Each number is 500 + 25 x the weight over its row's rms, rounded and kept within 0 to 999. Layers, rows and columns count from 0. Numbers have three digits each. The size before them is the row's rms in percent of the matrix's.

# q: layer 4 attention query, 96x96, rms 0.2, rows 0-64, columns 48-95
# k: layer 4 attention key, 96x96, rms 0.199, rows 0-63, columns 48-95
# v: layer 4 attention value, 96x96, rms 0.226, rows 0-63, columns 48-95
# o: layer 4 attention output (transposed), 96x96, rms 0.199, rows 0-63, columns 48-95
q0 105:544521469470530487503502507505531509471452488475508528528468554467456523509494477500518528494479514517509522462490508543475444473491473515473524
k0 108:549528474479505546496528524515555491484489473495458484550503521498504509510479491483501481506494511526487501476475542490501488490481503505418479
q1 107:459454506519458499484478524438470480508541526517502522477526493497525525503549558552470475482497470501481518504505480494491493460463521486528520
k1 105:501491538542479492525509508504504476504542490527533528521495485510466525529527510549460503464517498499439494541493484518490465535501539495478482
q2 106:501517483526492497472502478506509496467514475515521493457518498488506515508461502493490480521540530512547529498495520536502465508516496502547532
k2 112:432538465548528478505507533521532513528530497561514496469520445501507495461512535463489481509476505499473496480489476478512505465489476486519521
q3 104:441494495494502476536506508533458477454536498479505506510490516484515516489526453482526499528513448497482497534503529484513483455490558535495519
k3 112:513506546480468461496519475550529555476497475536518517501477542474530526517542471497485494524513453461529470469506532511491498480515509476466530
q4 101:504477527490499489459525473513486478477501473504486481523473529465488480513512473501510523507473516527510499465507512536507460465500491493510502
k4 096:492519522481501523499501493520472509544496448489457468534474502461503502508462475478515565520486485484496506459505493555517515512494526495525479
q5 095:535501506509484484490489478465500510531539514523531515442480512527473537487532480530512508505486510480461499500505489518500484459497491506464492
k5 112:500526512499519485506506475503515471460468509496502505475519497548488508532512479479482455480531518432504530588524452520478488500536486493495484
q6 109:502517502510414469504506525464501507495507495486506503486537495487477511530508473485533452498498477491494504487484474525514497497498477493540481
k6 115:467495503512450524513503468509508561452519517489538499470512506535490481491524491489546465458522499539505494504479497495475486551475444507504456
q7 108:530424499514532482465448475419493504544506491472500480438521478509511545538476518504478482540492510489497542500494493502482504509549498513513529
k7 110:498475511483519503503441478484484462550484492513526539442541435480524524501489511522497486531496487509471469473544484508474525478533508510507532
q8 110:470526472490505518526511521510502520486529544500493502555514532536460521494470460505502504507505507523542503473508472486507486518425576507493486
k8 111:488511518472490531510496541487512478488484493484510511544487520503447428511523459480495496522511495528521496488518509496545532523444520500493463
q9 100:481517482520482521497460546452497496473529476482458467493480461508508495518524554427528519476509501452493476467551471505487526478483489488529512
k9 116:505489478519464515484483514519464515520480499523499458517517482509486477481497541492591519501510500519472447494581481487503510463529521494471482
q10 103:478532519485506507488482494501452514500480504523523506527490532524519493487536473478502494465512517495503494503521501453507524492520503490497521
k10 114:524488491507466515505515496508494482532456494514502510521495530512510496537462462495487526508466533489515448503477494498520471486514528464481496
q11 111:548484510507504481498536570528491503495482530468488514538444446518474498500511473514515509471495498514514521529526479532514515538496554472480535
k11 107:563502479507517449490512549523496493507475489478470502533488485495522461509519490486498537508533501524497473483519488485484513518493513509462521
q12 109:511461489479502506536515493482517486481525505477525494509507472507507510446508523516469495466482497497476502523480552503465495441521508491504505
k12 106:521497492520485504505518481503500496509567522513520512504515464503489497500517520497499521495508484473487519517481474507513523461512451490501521
q13 114:499507498501502519497534508506502542496464472480460517520490531519519482462455500472536523492461460486505499501518496493533526501468471523531490
k13 117:543500498506532495508528525515478478495445515498500522543512565526448512509482488493542504496485480518500485499469493512516490453485513489526480
q14 114:483529487462510508437505498453498501508515497468495503503479446518521509482509515483476445528533494499534566493520476509489499470500488518496500
k14 113:507527514480528456531488495491531481512536496516478496505560464522517470476471514493523516502482516472509476472548507504483498511494477479526494
q15 134:509482462472506527496437470494505495493493468493525494505508443532533488511456514499509492501535539496498500429493508534537523488469470507496515
k15 131:493478484514518502547482513498482492468501476546493497516482500542525478509506502515526479454448541530493494475514489444535479484493509484472493
q16 101:495531507513523479505510523473488469511522507514483500519509485499483499481468461506507495455481487480482536515485486517494482546477551457537521
k16 111:579522563491461577480550518480494511476540529505504482457528514516500478480484470485499487512523492494468484508493515501482476517514471475478508
q17 110:537493558513497519489548519516481473503507522545489527493499487513483519501495485514508501515451524515489523533491460488519515510501539512493494
k17 113:520481516564466548494498488469526509472473522469521540496470487476518483479500520489512525466534530497463476522465469498506490480524482544530528
q18 104:439535538486491519538535481508489488500514475453477514480507508526488503500560500487472521490485528520469520536464519518465507538468484457492523
k18 102:499553502511497507551522479441488538494478464486481466464528486471496531478508521504537501488523456478483502517503515512511516529510497503507471
q19 116:541498495507493556478505512464520512492500502479534508511528469484475498452477546529486468478500503508500532500491462476558519474471531515517527
k19 115:531480519514490522508476473527536477492507481497538505492475492498453433531477486523495475522509516493534533526502481492500485482476481551561498
q20 087:538503513546454507508469498521548535527502529516545488579511503500514533490463487521494492523510491495530516563490498523504547491460511498516503
k20 093:478513508520512517513509451495535467496490545544458470546508549487478483480459489517483541471498493524469480503488522474508549436488484511541554
q21 108:492504569479495492463522489525505504518505489520443504501473490511481494515488498527525525505516507456524499478498514501495521508483531514503510
k21 121:503478529442502529479510433494502496486536508458483458520500532481513487514519512523505503481526562471530510459498501502493511512486525548476490
q22 108:495477499507501484525495533488487456458468499531489476485496493502490509431512511526535461514508494550469540528452502508458513493479495519536451
k22 099:460500569527500527478485507519518503501498469555481449515499514479468526489459527485511542472514512582541499494478528513469509490549478478505473
q23 106:465492448514534493495528465481455489520496510488495461534500481507512482536490474518489516485492482539547525488454504514461518521500521508467466
k23 109:462444479505512472465540539508496498491474506496463481480500488552468492509531541512487535530529519502501491496470471491502509512455494502492493
q24 118:503522472537498496533479452527522498503509496513446498521499481506513508494477510498565493501525493498511503498529478528535530507505478544511516
k24 124:482488462509515479514497491532493482484493506452478515546501516520532497482503489445508467498479491535490471519521489521505452506489489521522511
q25 109:443463479498458454497515515518476499529498486503515489472532457463494515514567559486498505511483467504531530499498505529489498527502525510483517
k25 101:470500521525511474472513513514508479514459486465496501468520491469488458512524547487482495470486498514527526463465532570514493484554511497467509
q26 111:504526517483518511510534489468497490437478466510543478502525492492497501527478469511488452524503514518459487511515455479482533450506524498514525
k26 122:522493507546524503513473490505528552506505523464507484496499513532494504480465516509501487549492562500511443516500532492478485500526478491520475
q27 108:507511495519505525511488557473537468558531495531526510485500456515519470483420504515516506516486508445504482528509506497468459476511496538458524
k27 115:530525542452530498494545529476512488510497514522513529458461476475506518499478477529517512487522519468491539509548464523470485430458475463506514
q28 106:529536443502490502528494543498480486501493511544576469472481493486497547521507493482495473509544509512492477517493534500538497501504535511500500
k28 101:522487477497506501492474494500523553510508465546488504450498445518499508471502515483465510512520519484479469489536520526556482484483523520486473
q29 096:526488459527506502509533509496476512446500486517446486529452517492502510469476492506506511466493491518491468490485470507519562492490474493501495
k29 093:500438519525512530506557507545526503481473511487483521527504549476490488517573459468497513504481535491484506497503507471484523542499498524512472
q30 130:509523500489524466491516518499498477492511512540471527506532551493441475528490499485542496473486518542523500525452492512468499481511486461491488
k30 116:501503504483492525497492514487545516528480513491479485526502535519522519529473494493534520455524506458551499494448511541479536492536494429487502
q31 111:494499469543510544515497452485509501473467519492491508495478462499478456487513516470479492518507461483550533474505506414500512508525472523485487
k31 118:505493462507543509490478499484528482484466492487512471509486494536523481499472557541461477490494500512502513491496500500507480508511497522500481
v0 106:520496547520452516495517496475539505509465546532489537516511510491455501486520467490507525521496510489503491514478505466461499457537511514477498
o0 104:508450448501508488510498505527493491498530482499510516472510492541519512506491513506522469446458497510527536485510474532483514538514522479524527
v1 094:479516491491477520519486535509475512527514539533541515493481506535495527478549511487480527505529426497487497537491536488520459517499499489500450
o1 091:512492540534515519487484517497512494498454544491431502487540479451498475528488520483518511477509584475480513463499479539460516495563490518477511
v2 093:484458528542480461505503531520541506490502536502528504483477531518536494482500509519472493530500485477477472488489490473568523484493534486508497
o2 084:482507510479530510499514492494541474528497459475490479467549511496441507479477484437506483511494490501528512507534529568479501521551487514516504
v3 097:545469479486494490542454546436490491515489462499517513482468480505446482542559474475484506520468460475507489535543543527503524511536500509505478
o3 090:496524504534510512519559502511513505492498530482475508551475508505516510477457488486502485502502517494476536491471477528466479561476481471537505
v4 116:513515502487551509497500517467545481521471554470511526493479532485500471500513467522474496506470500495528477468534504493499501461497532479469531
o4 099:489527500505461545476476509479505500445526476488531485495494525499454522499533519519499499478516472533504492531428498513508473503512478464519502
v5 122:465498457518514491526512492510483535477521481463499478513541524501518491508478479546485433494524495483443463504508483505488490454530488498507513
o5 113:507461450481509487504515517477486442483480498505469487520485501506478538541514518484515493498493470507522514488515476528490433527502503502441498
v6 104:537525477528508522482482498500472538491540490514499532471491506491465454481507472502495485489476517503491509507481465500476529539512531497525489
o6 098:427500467500521470496521497484495511501481474529485497492469475510520478475488535505533512516474471504505494529465513520536514500543504547495500
v7 099:505499465479482475542476507503508437515483554505511476507511516455493459500537499541495508526506475535507533473504475536504525523495493456487524
o7 092:474486523506507527482491489524502488502516510496588500522490494517490533490467475472552473502510498469462455516498528482498478495487543467515479
v8 086:529481500499483470535510527481540460528473523513479522507482476460524536499482484473499481478469484539456484548521485478470492477516490496510458
o8 085:488558496488483527499523478513513469503529471480464443490503517496501509543522533485505480492543512462507514458525528472492488489500536509550527
v9 101:531542490469482486497488556506495488504479527501503521475518519496501516507520472460493481513478479527517519459479460458496496449507474484501515
o9 092:518466553488477534491515485455538517463538501511514497515519492520495534475465537585521495480484458449479519514472528500481495483508526504459524
v10 096:491516523535514488487506505500470481512502500511502518521493470494510516457510535496517481491506515524501456488480510529475467487565516520468560
o10 092:503512463499478486512491532493530485457509542545486475519506542520488504495526492480459558497550471511496516490473516475459474484485513493495458
v11 100:537491510521475519489489508452536485508512489491490454515501522463519528505458552524500510501494513488491501526514527481515485510471458522491452
o11 097:517534505482533480519492473541485510476510494483526492479506486536510448524553495492524485479472470513525498429530500495505526545507549507502503
v12 095:530502507509440472508517554496489453518519509484483537511517508483456534488459538506492497484491510503461466481554505483479472499530526495531497
o12 093:513476469472481493509489482469527511538476505480521480523552502491484497494499470476531518464482481486521519540493524528488486503539516477485518
v13 101:479510508506481518470472538461538505525512477503471489523519515469505523465549512475480494504485475502489521446441477523514480476496493526538496
o13 100:540477514488525513514552550521514513496480496505504488481480497482508516487453500491507498511498475500517482492507524495498510511521524526529491
v14 102:465482522476499494498556444470500480536445528477517511507498481517464488468510504469478515504462503471480485448521487492507477496481481503497495
o14 098:510499483515477510501514488514526541482498513515465490525513534459505505528497466496490516485500444486479474572507477555458540445499517485509538
v15 092:469546515467538510486508499532485492488501510516470486474496491526517483500483504550500516522480496521497510485504462472488478530538486489479503
o15 091:514480522480447543499480503485548506476504496512512509510537552464486520506502471461515495474486501504486465500506533572535502490485532497492489
v16 090:507473522469502440518497454528538491513477462533470507540526551478524518505502472474493487504492481557483505514512498514486482521532504515492528
o16 095:484542504525454540513475534463519475503504524513535490486514498508508492549459541521509521512525515443483506546495496519505505466497509468550474
v17 111:514533513538500537513468451484522514507512504501505514523489455530513510550451472485447525513499507534495488500516492504493519495494456498488572
o17 099:458541505447491479509542567489469541515523491464479514480530539500537510489512506500494490486458465475529540518484484513502444488460508491521480
v18 105:504523535506495486500510533543531553551493529487502513504507476537450509481508555489505525515495530504523520487500493527510522468526524483472505
o18 095:518486484493528512489449480507511464459503508540523480456474492519501519467475431473510496470469518484465515484507483512499498514470479495577522
v19 095:451502488510493509468472512476522490526540523501498529495502498548472515517499518525529513519469526463530487479490506493495456527457490539473526
o19 096:523502529502510482491487505486512520520520485459501509482482518474524498499507466523481514535532491471504508492484512515467558467517488511490491
v20 100:520519500473486461553497566514544489473472535504486485479507522522506578517460454473435493511511479484495485495486489467519496540532527488487531
o20 098:510488518505467500521492482497490457514498445518534492521515498522487455503479544540505500489452497543520509478515469537476480470515521481526492
v21 108:496503506560502532478496516530518512475504474495486505518489504485521513552514527502539498551510503468527472498531532482468491487478441541503494
o21 094:516532507490541494516510495469484500534523485489503511453471525505495455542503459474484481471516481524520495508501511501500551523446479489507491
v22 086:477509488536524499483522467505463454520492478521538449519541518498482489533474450461501533465485511473465513481488511528494553529509508535536483
o22 086:540544461507457504463518544490504511529469520463505544532488491498525524480507494457528463454511494490476505532509487433522486487519511490490502
v23 097:517512522493497532509498488477486474461450513484563454491535524499574577516461487509512477499490476487487462496513503513516482505472496507502503
o23 093:472520488483498471536514515513532508480542510497496518506491505513492446502525516492514469492496481523512523486553473448506537507515470535475511
v24 103:488514528471509501487509521465468461472471490488492539544502549508497515510502510478473559503540472487510525446505528483546513470518497526504516
o24 085:469502521520515513487492489493528485494481493514549490447534478483503479490519483513485475492484497533508528516500481449462503486494468459527487
v25 101:508515495533493493527488526494522461464540494443491552511494520491494508525508499493487514512501477534496538487487530559487454533529455489519550
o25 091:498499494492513495499523541467491492514466539542528536495479495513501494528452521514493491499498520476506498494515465494504498453526490507513519
v26 099:488463498511529507527478512457483479496502509545474553513558532468475496482507480516499476489514520501496505497473486480497506525536510496497500
o26 092:482520475512441507536522501470530489483482529502545536491510480495516503497540519457507488488486514485488535508508510547542455495539483509498492
v27 123:489484496514530467455495565495476492463504448496497507486479480496504489495485485485538458505546485504510479471507488510502489500528511529499482
o27 104:538513477469489505499514472488532460548503492476491515499494499498538502524478516570471489502487490502506503486460527476503471519520455489515513
v28 106:533490472460455492514484498530504486542492518477486471487515496500485474518528488495457510478501456551496484471494488468510512501542539516462511
o28 095:489515526511532518509524496529521447502502509554516520527565492491477485458464504501548516482513517507463507515481534507520490452519488460559488
v29 094:513495528472536524552507489435543501504497491452474507519505517524508466500491493531488487451502523491506519514488523463493508467509541469454472
o29 092:473490494531487462468468499549456512471541489530545526539445510461498480489494531490549478550461485493515497470499456495497462520497470488512495
v30 098:448529533461511482482482497509487472454548479504482454560519510520528459509500488495502486490493502506504505528499469502508491488524477489503503
o30 088:524500510499535511523485493518471480509466490506486490452495484490552518545479534501527505531512507508487493510477509467540496454499516505483507
v31 098:475518488528500491488511532519512514456519519444509473473474561506500496512505504491465498489503523518467459479527500470530510480517534540486476
o31 094:480487496499481470501472497456491444514508480492490515462511470499483519449498530475489478529524463545511495519484471492511480494529468478528525
q32 097:490460513492497525516553490496475480497531526508505506506521468501480527535480489517550478548500484539489495498523512493519497474474541522534487
k32 100:442446486499511440508493532499522486512522508505495536461469500535477462495508539516533508446503522512460498543500479472494473508505480487507463
q33 079:492517494496522500501470531487504490475525511492517515513447487523494503490530553479513519509500464469515475520490496431508475505477516559509504
k33 082:519534514503530505460537515461517501498520456503516490515478478484503505507480493464506496485485492485507487494490480528491466521517469524461527
q34 086:536501510564477510523476506508495505515582515511567531500503464518501512524479485538484517513518477507478499511476515516523510509477514539472499
k34 096:519569477466518489516533518483489500516489498566493455472509505474496506479500500500552487519491470490463455526520506537506497448508468504521499
q35 082:488510475504492563507467498498528516457537484515489510497491512502465502498512490436498499495534480493493496448506503521489458513473529533494520
k35 088:513464507510478497526520479479518505548481501531491445470546521489438526544498526481512548530488488508487516581522511519480523500478500526478491
q36 099:505511539513503575529491513458521512509486499514496482489501497547461492503515513513528537459490560473472470510494481504460511478531472512497481
k36 085:506536528527458552463475542464495465488528549470491475496528464502459500473512528462492489496469472508488479482536512503495505505526492512526525
q37 085:534566511474509475489523498511514470513486483534517513457492507467514473494512495463506513511488533502484506456468481536469518486463437453536510
k37 079:492507489555466486530501554473474512483445539505512500495494523512504524508539491472540507511516511468481494508460501517494511492541507481458448
q38 093:486537490470485538484506519523525471521512485502487487466485493522519483479532485465556525494479489423465459492473468503480495483505471490508490
k38 088:517525532488558498479497554496483493468522457499462457511544516509495492497507501477523528516478508544508512518526484479502518502444508495501475
q39 088:512481530458507530474490533517504502480481516521506490457444539477541446521463481489495492512496525506500478495487489502476510491488547455497499
k39 086:494500510511506456508511493523515449508472517502512545487486512476492509543475481511507481491483520468490506497520473534492509521462452461512543
q40 092:463489506536491490538484507538481523528508499505509540465482496490559513455497506545523514462528468541486495510521481502478498482485469546516474
k40 096:483540531488472489508516464503469468449446493506481470513489505525501520498472500461506505529462523471516466511486500466498508544516485497508549
q41 085:521525543521509514469540534539497490536510537514471517499470532483484486460506518480451513504526495523523471503521496475530563528467487522490499
k41 079:509469518519514477493507464513477518508493498513476489513512469523465537460448522547477437504488531481508476512452512517463496550488511552528551
q42 090:471484542530498514520495497490458516475510529483485472481464494485481512443492471464499511450488506489519450503491535536509505512465492503536442
k42 090:501515527479467514496538510489481547418492507512498487485494536499505544503503500516465465465513496471490518505458476528503525475536495495561513
q43 088:530493491510521524514517524457490500505528515478457477478485486529539509490488542500484487502457438504489517551549503514531496453458497514497494
k43 087:506481484480518460478475473537495477532514480473495511527519519466465493466495533485519515452450571526488507530472476535486511486519481484551538
q44 092:453469471510508481478514514538471525537488537485492461549519556497492544488527487524534530527486485518520517487479505514512527520515495539512489
k44 088:464517481533508506519485546509487492505486475518510418530490502488494513524517484495454481522461481505516472511518488484465504517478521505519514
q45 093:450481481520530496516474496542508509457448516434492479505521512493497451520503502532509522524457466507514522482506545529477507530458489519459450
k45 088:498479496499497466556479524482502482501482492546516528505497472510465489466576485491480524523458466538476520472485536503503530511451520503515533
q46 100:486476463523483498493494524510462458498470483496460504524526505506491457517471527475511536520527536532479478498528495471503545467494493521522479
k46 092:483513438477475492480496501514509509490457537495488488531523488474481484476498544515528480453486487478525518482494483492469499506516518511549549
q47 090:499460537495479519491478474529536532467506505447519500487499493549499500525499496510482518451498509451503510494463493580492497539516506529514503
k47 082:458504520506519472504510476497494479516535479504504497502491497429449470519517495470479519521505509479484489525531495489515510472514511469529516
q48 086:519495529510487483509489490527516509485476463491493492541506519500528477516543450506498482545447504506504469504507549517500499502529525525538520
k48 091:487458457533501506463533484513483490474466531527534470514498510489491471541520487503479435493459494493482524512470525509503480510485530486455516
q49 081:508453535507498513486449508508466515495501508549503538515527502523528536524461465491489478532473522506514489522521458532528495482469522501502522
k49 081:470500500494525507440507482535497525451482463501509498482490535513468477506492491466521465466491512527510508557498451475495521528514492497502491
q50 093:478505481494512528489501508503486482529457495467509517494491535473515479486504504483445510536466504487491477494450527492532471463504530487515472
k50 083:487503510464522497509503501517493512539558507534500526492494483501532509474486488539510453515486524508473553441503473536547529477532472503472498
q51 087:522473513525506505478526547515518530493481513471480545518505500500498508478493474526572518520501503498462533523501494501554557442495539512516498
k51 089:532482480500501506487493497553449537509499496559495499456515449494520488496496487484507514493478534476442434466532456462498507501469488538516488
q52 082:518488543486529537506509513474537503496482463524540524470480447492471512472523481517527487514528503453493483461505505477519542493499477468512486
k52 082:506486507515482532479441512463489505515537498552464523498510510541539496492486490524564528522491482534515480509475517506506519482530513503515487
q53 095:508526483503506461522501501469473498508480475507479468505465514509505495509496504474520545534504545515500524486473505518484484506517460541466512
k53 083:520526481522520472497491509527499486501515472536503506473504494461462516530501474490465536485507446492549520458512526489510479490521540486493475
q54 101:474451503482487526456458519529527501508503501454517487528555522510486489516490523465519513501473486497507507520494476509529519468465550542508484
k54 092:495483511503527521509503455499494482497525522521499505533500472516485495482479486508556547485471503551524502530504497514503459486523469507533508
q55 096:481523504504504551483459516512478464489520502508493484516533542508471454514503491508476531546465498530513486481480514485475506485462534497552503
k55 094:497467465510511544513480504524483529501512512544508476500496513584472474524556504514518490506479509556531505506517496489539463511454465487533511
q56 094:480498485507513491503547499466470514473503487526454490498531488491484504479487515562492532533523480519502473494491461476519477459500521484505522
k56 083:477519494496495517482475463542499487509518495499450461509452519490538496495536532488473487453487469501491473473505529476479452526515455499488507
q57 080:530496486459488476481505482484502551491518515536508494499501526529544488502512478454519498504512509482533493523517483476507526539547501501502531
k57 092:487510502472521503480453455513487509506491541489530483529506491489494486467466484500514471513521509492508482484487541535505509535530508475531505
q58 088:487504493518476500518521522500475511488468515515422511539528522476465519504513503534495472504489546493476496483506514531516499531456467517461526
k58 091:457480467527476491472477524509502518552512483497471490533526483508508483480485518482542491528510482515529480500503520543473499512513548510517488
q59 097:508534494546487466513523547514519486505484491519541480446472487476511527492493507504478459474499492482490454500514538492468491502508503505487500
k59 094:500527484536475519482509497502491523491486509478544510487488437481482503454499530530506511513546472536467443529472517471508502512530522458454485
q60 086:490450480502460504532508485488555513512503508476518535522480517559471497484535506545468506536493521500508457543475516485543488491525499490494518
k60 090:506517505509478457480509511532542534505519504490493511482488501498486537506521513544517463487454482560480525500492483504486494516471532449503490
q61 094:449524516514457491489510441504527506510551510503511529491553492499460480503494508494555551535500536487523482518527466441511474469500527525510463
k61 084:475501475460474444507476471488487528488527501476509488493467475529553544493560563518479494488497494482518497500496472461511451523513493512488515
q62 087:484475506553459467491502493470497498486495490512513505515509456474489460451513507485523485495472533480478484483532475509514485516529502458481497
k62 083:493505445506474520462504507509477482483502530481478492540490496465498509525515462498446542493524536491477531530491482454496454497513524513440485
q63 094:465501485515515509461478471477515465514516498469493514496515499573524474512477474502480520540495532455481491521492471523472524497524536499499507
k63 089:484477492523537455454470469532466479494536546494504502497505476501516518508483486469446512496452490546526515474572474455541502473531494511504503
v32 103:478469509485486514490508528493532524483525503454512509508479520523486484490524511483494513502540469489490483457446507512505534533526506507529509
o32 109:461474455518526473488466465527504471489505511530480477479499459501530501474513530512495470499447509511476499475565484483525477489471476538493519
v33 106:488512509527486445476505494476439499499481524492483515513498451500463522527479485493501508499530495547509494524467503532493505489501548508517489
o33 118:526483528494529541506488495513540449503549535526454526455480483505500519515477511493507509494506481528491520502531489456464505509512453490569503
v34 103:493504483507480486531493506464459462493465481492508496476471528498479468477444513526488529482484558481496518509546470494528535475505497506501501
o34 108:562471501475507491502525476516514510489458489474517481539497544480575524521439493488516490506520518494533481540462528498517483487506505504457477
v35 101:504503480472522441496559535497537507504539528546473530476489458505452533493478499532516484485490527491490481469498508489508493486536532483485474
o35 098:499490524508469488502474456479490495452485484483536459479467501495535477504513480519493465491519480499517539493512494551493527564503499463479490
v36 089:505489518508502491524497505474491511535486495521540503452496494443481495494526502513534464514502517486482482474502531473477546475523488489517542
o36 094:486509501496501500498506470496517481462585506475553495520537470531520533462523469483500490510514536498484475506494476514511461481486431501501473
v37 101:480490487547488514451508468507512458512495486545514454478513462462524494544508513552519498542462500525508506487499517497499497491481526493496485
o37 095:482540509533498488511437474479487499513537514512544496508505507537475527524515484469522491507521472490501467554520516496497510491481512520510498
v38 099:486547554481540454485484506500516472493523505495473510509530506485486520518479484513551517517487512508500476483504469464484490511525522475532496
o38 104:489549517478479493532490522481501526498520493481503489463471450480487493457488488477496509512530501499514491519500493505502490511495456494517462
v39 101:483463518500475486507508525486518558512500447517528500498532492460516469540512523460494491501496464479506484490523499476506507505477505474547539
o39 099:533529491521513487490461489497470485548534516475502495495499533498506519458522485507467532546497466501484499509508468504504466473518520482445530
v40 086:480507495464478496460490501456472534491530538489471481490487522514550509513492501505476503523489548559535519554474486500491458489514500512480528
o40 102:469506475482525503501462500535525510522478453489524512524486528465495470476504494473507494494477449458483486507514505480490523513420495507578491
v41 089:454484508522469500474458501508507543493473479499473502471492525483513518551535505520516468461515522466470485517464475480535483542500529486502495
o41 104:519488481516501528474451463517503482489505493463536483520541503531462482448535513515490517498450485476516493472474497490463469493520494517557525
v42 097:500535485476477501490493481486508469554504495447529519523452500479456499488507518544458500464469521495475521552513529470503511507491534522486460
o42 102:483493493496531524505475510514495528489514523531481494558506510509535462504481476439528478476532532523546495474483499540492521511503465507558517
v43 100:525451463485494528527500516508539493558482458475520504504488538497496492495518479489497523509502503492427511515534514512496530529485501507494477
o43 106:473597495504500477515511520512496527466508507506453489534478521473511469500501471485483459518483508500534488451529522500535502515508480534467481
v44 097:515494522495562443516507537507514524518453515471510527535459517501465537456505518521548502521523485515528479496502524491517499472489526478470462
o44 108:480500513486503491502512498506529492516550506528482468508511538479531507530465473483452491499453498483494519514508563487472472477494558476497518
v45 099:477470478496480468467496506461509535524537547446502462527505521498479458538454516471494490496515479501538528494528509485526485468483506488474466
o45 100:522489526545512442527506486539493473508464486518522523506543499523513499528491453515501507539452509504492502517504485514481475492520499511544522
v46 100:477481537436492477496490474472497508495491507509473483477503497511524502494534496536573480476517489496490521501495504521484477441492494495530533
o46 110:501523495536482516499461530475508500481499499493510444449509435484524526455491522502461473485517504483469511491499514488531489486499499494506508
v47 094:464490528520486507530477495522501514467468530488511514565502500481517452494489524462486479477506511494540485520515453509478444491506508511493497
o47 106:532506526509518505447456481493468525515511491501506449482488507468485534474501478525488562522524502489474491499503512500501558506495514500518540
v48 099:479502513516525502510562488498486432469515484516518478518548492464519515522491490495526558482525496511531518519492500458499495475514516495459457
o48 106:518468498464479481515499488481493519516542520431512549485485466517470487502442507497485483493447494545512512543547475520508511514473499517530508
v49 106:459512497551489511500500472449518490516493512469497488458470476500531523507543514475512490496472508499444519480542485504481519468492482498473512
o49 105:478500513503488536507491508519501519468506492503511489514489522529462518495521484454515534454514476524521497535454487512527510526470523504498460
v50 092:473486500484501487503516475461426477493476485450497543519464515542501555528495492500470528474507499472456466500534508506490477492441523536479503
o50 093:559529464472492519498491517500536473470478562520516486526494497505469452451482471457493494476510495520503504513469526500523530491524509472503532
v51 105:524491489535469472480487488447481513526504500474520512498487484479519511499536537556507477505482526507508528530472520507502455523470485468473509
o51 098:462482494509510557487470497551531512496495533480501460511524526540463472517507455490475463535523493505491510492542504473507490472485529544561473
v52 111:518467496469501531519481500491492487488498469530526499461527510477485519485478514527538529461480531510492464480528498488474500469486520489553486
o52 120:510536491507498512499503472456539502499541505480470457498540452467508516502449512512520508538558480507513508485501549517493529519520516484485505
v53 090:455516479535509486501508489549517523482520548536492472492531519485479511451483496505484542496508481498518467459503488507508516479500484476538529
o53 100:513487529455510534469478527481505497506510446473502512432548450529496510512510516519496487516504495449506526481471511506496484492509480503471493
v54 098:565531509499524498487514474499508473486523508486513489523487485497510520531518513508457504488496501509489472489505521480474462512490532489478510
o54 103:454494473488493461509518495531495487486490484546457505474515532486499462489509517477520508471519523527492545513507510524543525478484512492504475
v55 095:495452548499501484475477467481505499538487479498509524507512478516480500512529534466526497486527462479526545468472536476498506509481502490534524
o55 107:497517506479523471521502516503474481477503503517528478505531486480514472482500498486540509518495522522462447517561498507530448480487508441508473
v56 085:500463522503542501499468507493520544463463480518472473513452476494489490515474504501513534504510498539521535515498496539537529489529509534509488
o56 096:501513535497504500520519452475516494521507511544517498475496528498494478517466486552490498483484456493468447508525519477450475506500512484492484
v57 102:486486516549501504523474503494556478440555499493483479494491507494513459499507485499566511531498506508523489454466538535493520507482455492516496
o57 105:502498520484504464539502456495495491453492503494537515489535503509534535483522487502493454466517493486465543499555492518479470479504532509475518
v58 095:489493486515531516507509477461466506473499536537507539495487504510539458491453524508530533511499535524522486528539506485504463499472463468531507
o58 105:503521512458483472478488486523543512492485480463458496511519509495477493475514460452510524511510503442519489507499500496489525509515503505455485
v59 090:517478507487497499468469521484510498493474492534477479502508489489536523492507484490539456505493530476479545556526500512478492450496494554543499
o59 102:472536487517457523495522538513524522495521535502532472473496504484538513494510499497514499504518458486454494520470515472485473506508469466503485
v60 101:519523489496513497436512512519542457503489505506440483540531521489500500524508498522490475500500570550471496510496516502491510524531485536515531
o60 106:482525475488484527511497480501526528474488509497496486518491499522505486515489460490502511466503504478513533493447507511468474524537488466543487
v61 089:508483506487494498476514540476519485539530505534514533498484485539519504490508500521472494521512472549553474466496508441497510481528528458457517
o61 099:490550483509489499483474511495511508518544522506478477502499469499520478485502514542506500509490484444501521493527484510536516496461510500558469
v62 104:481458504485498482511495513497531470463497566464495482479497525520529501517507521529489513467550488486491540475504508492528530505525500489493533
o62 108:524492497544500531498495504511473557496497475521522535508528468550508528485504509488532488496484518507473512559527488507525461474513507509482514
v63 088:476536494456490517548499541491492459532483498511462510480485484494512507485540443497456508527495465477494500508482510507485493477519482492514492
o63 100:470538511496563481514513499519489556491517501470498499492522494477522515488475486526490482500472498530505493503504483482542521528438507518484525
q64 104:491507505540501501481506486542524535517513475525525494471503479529483498494501542521481482465525468443522518480475477525496493514511506507490510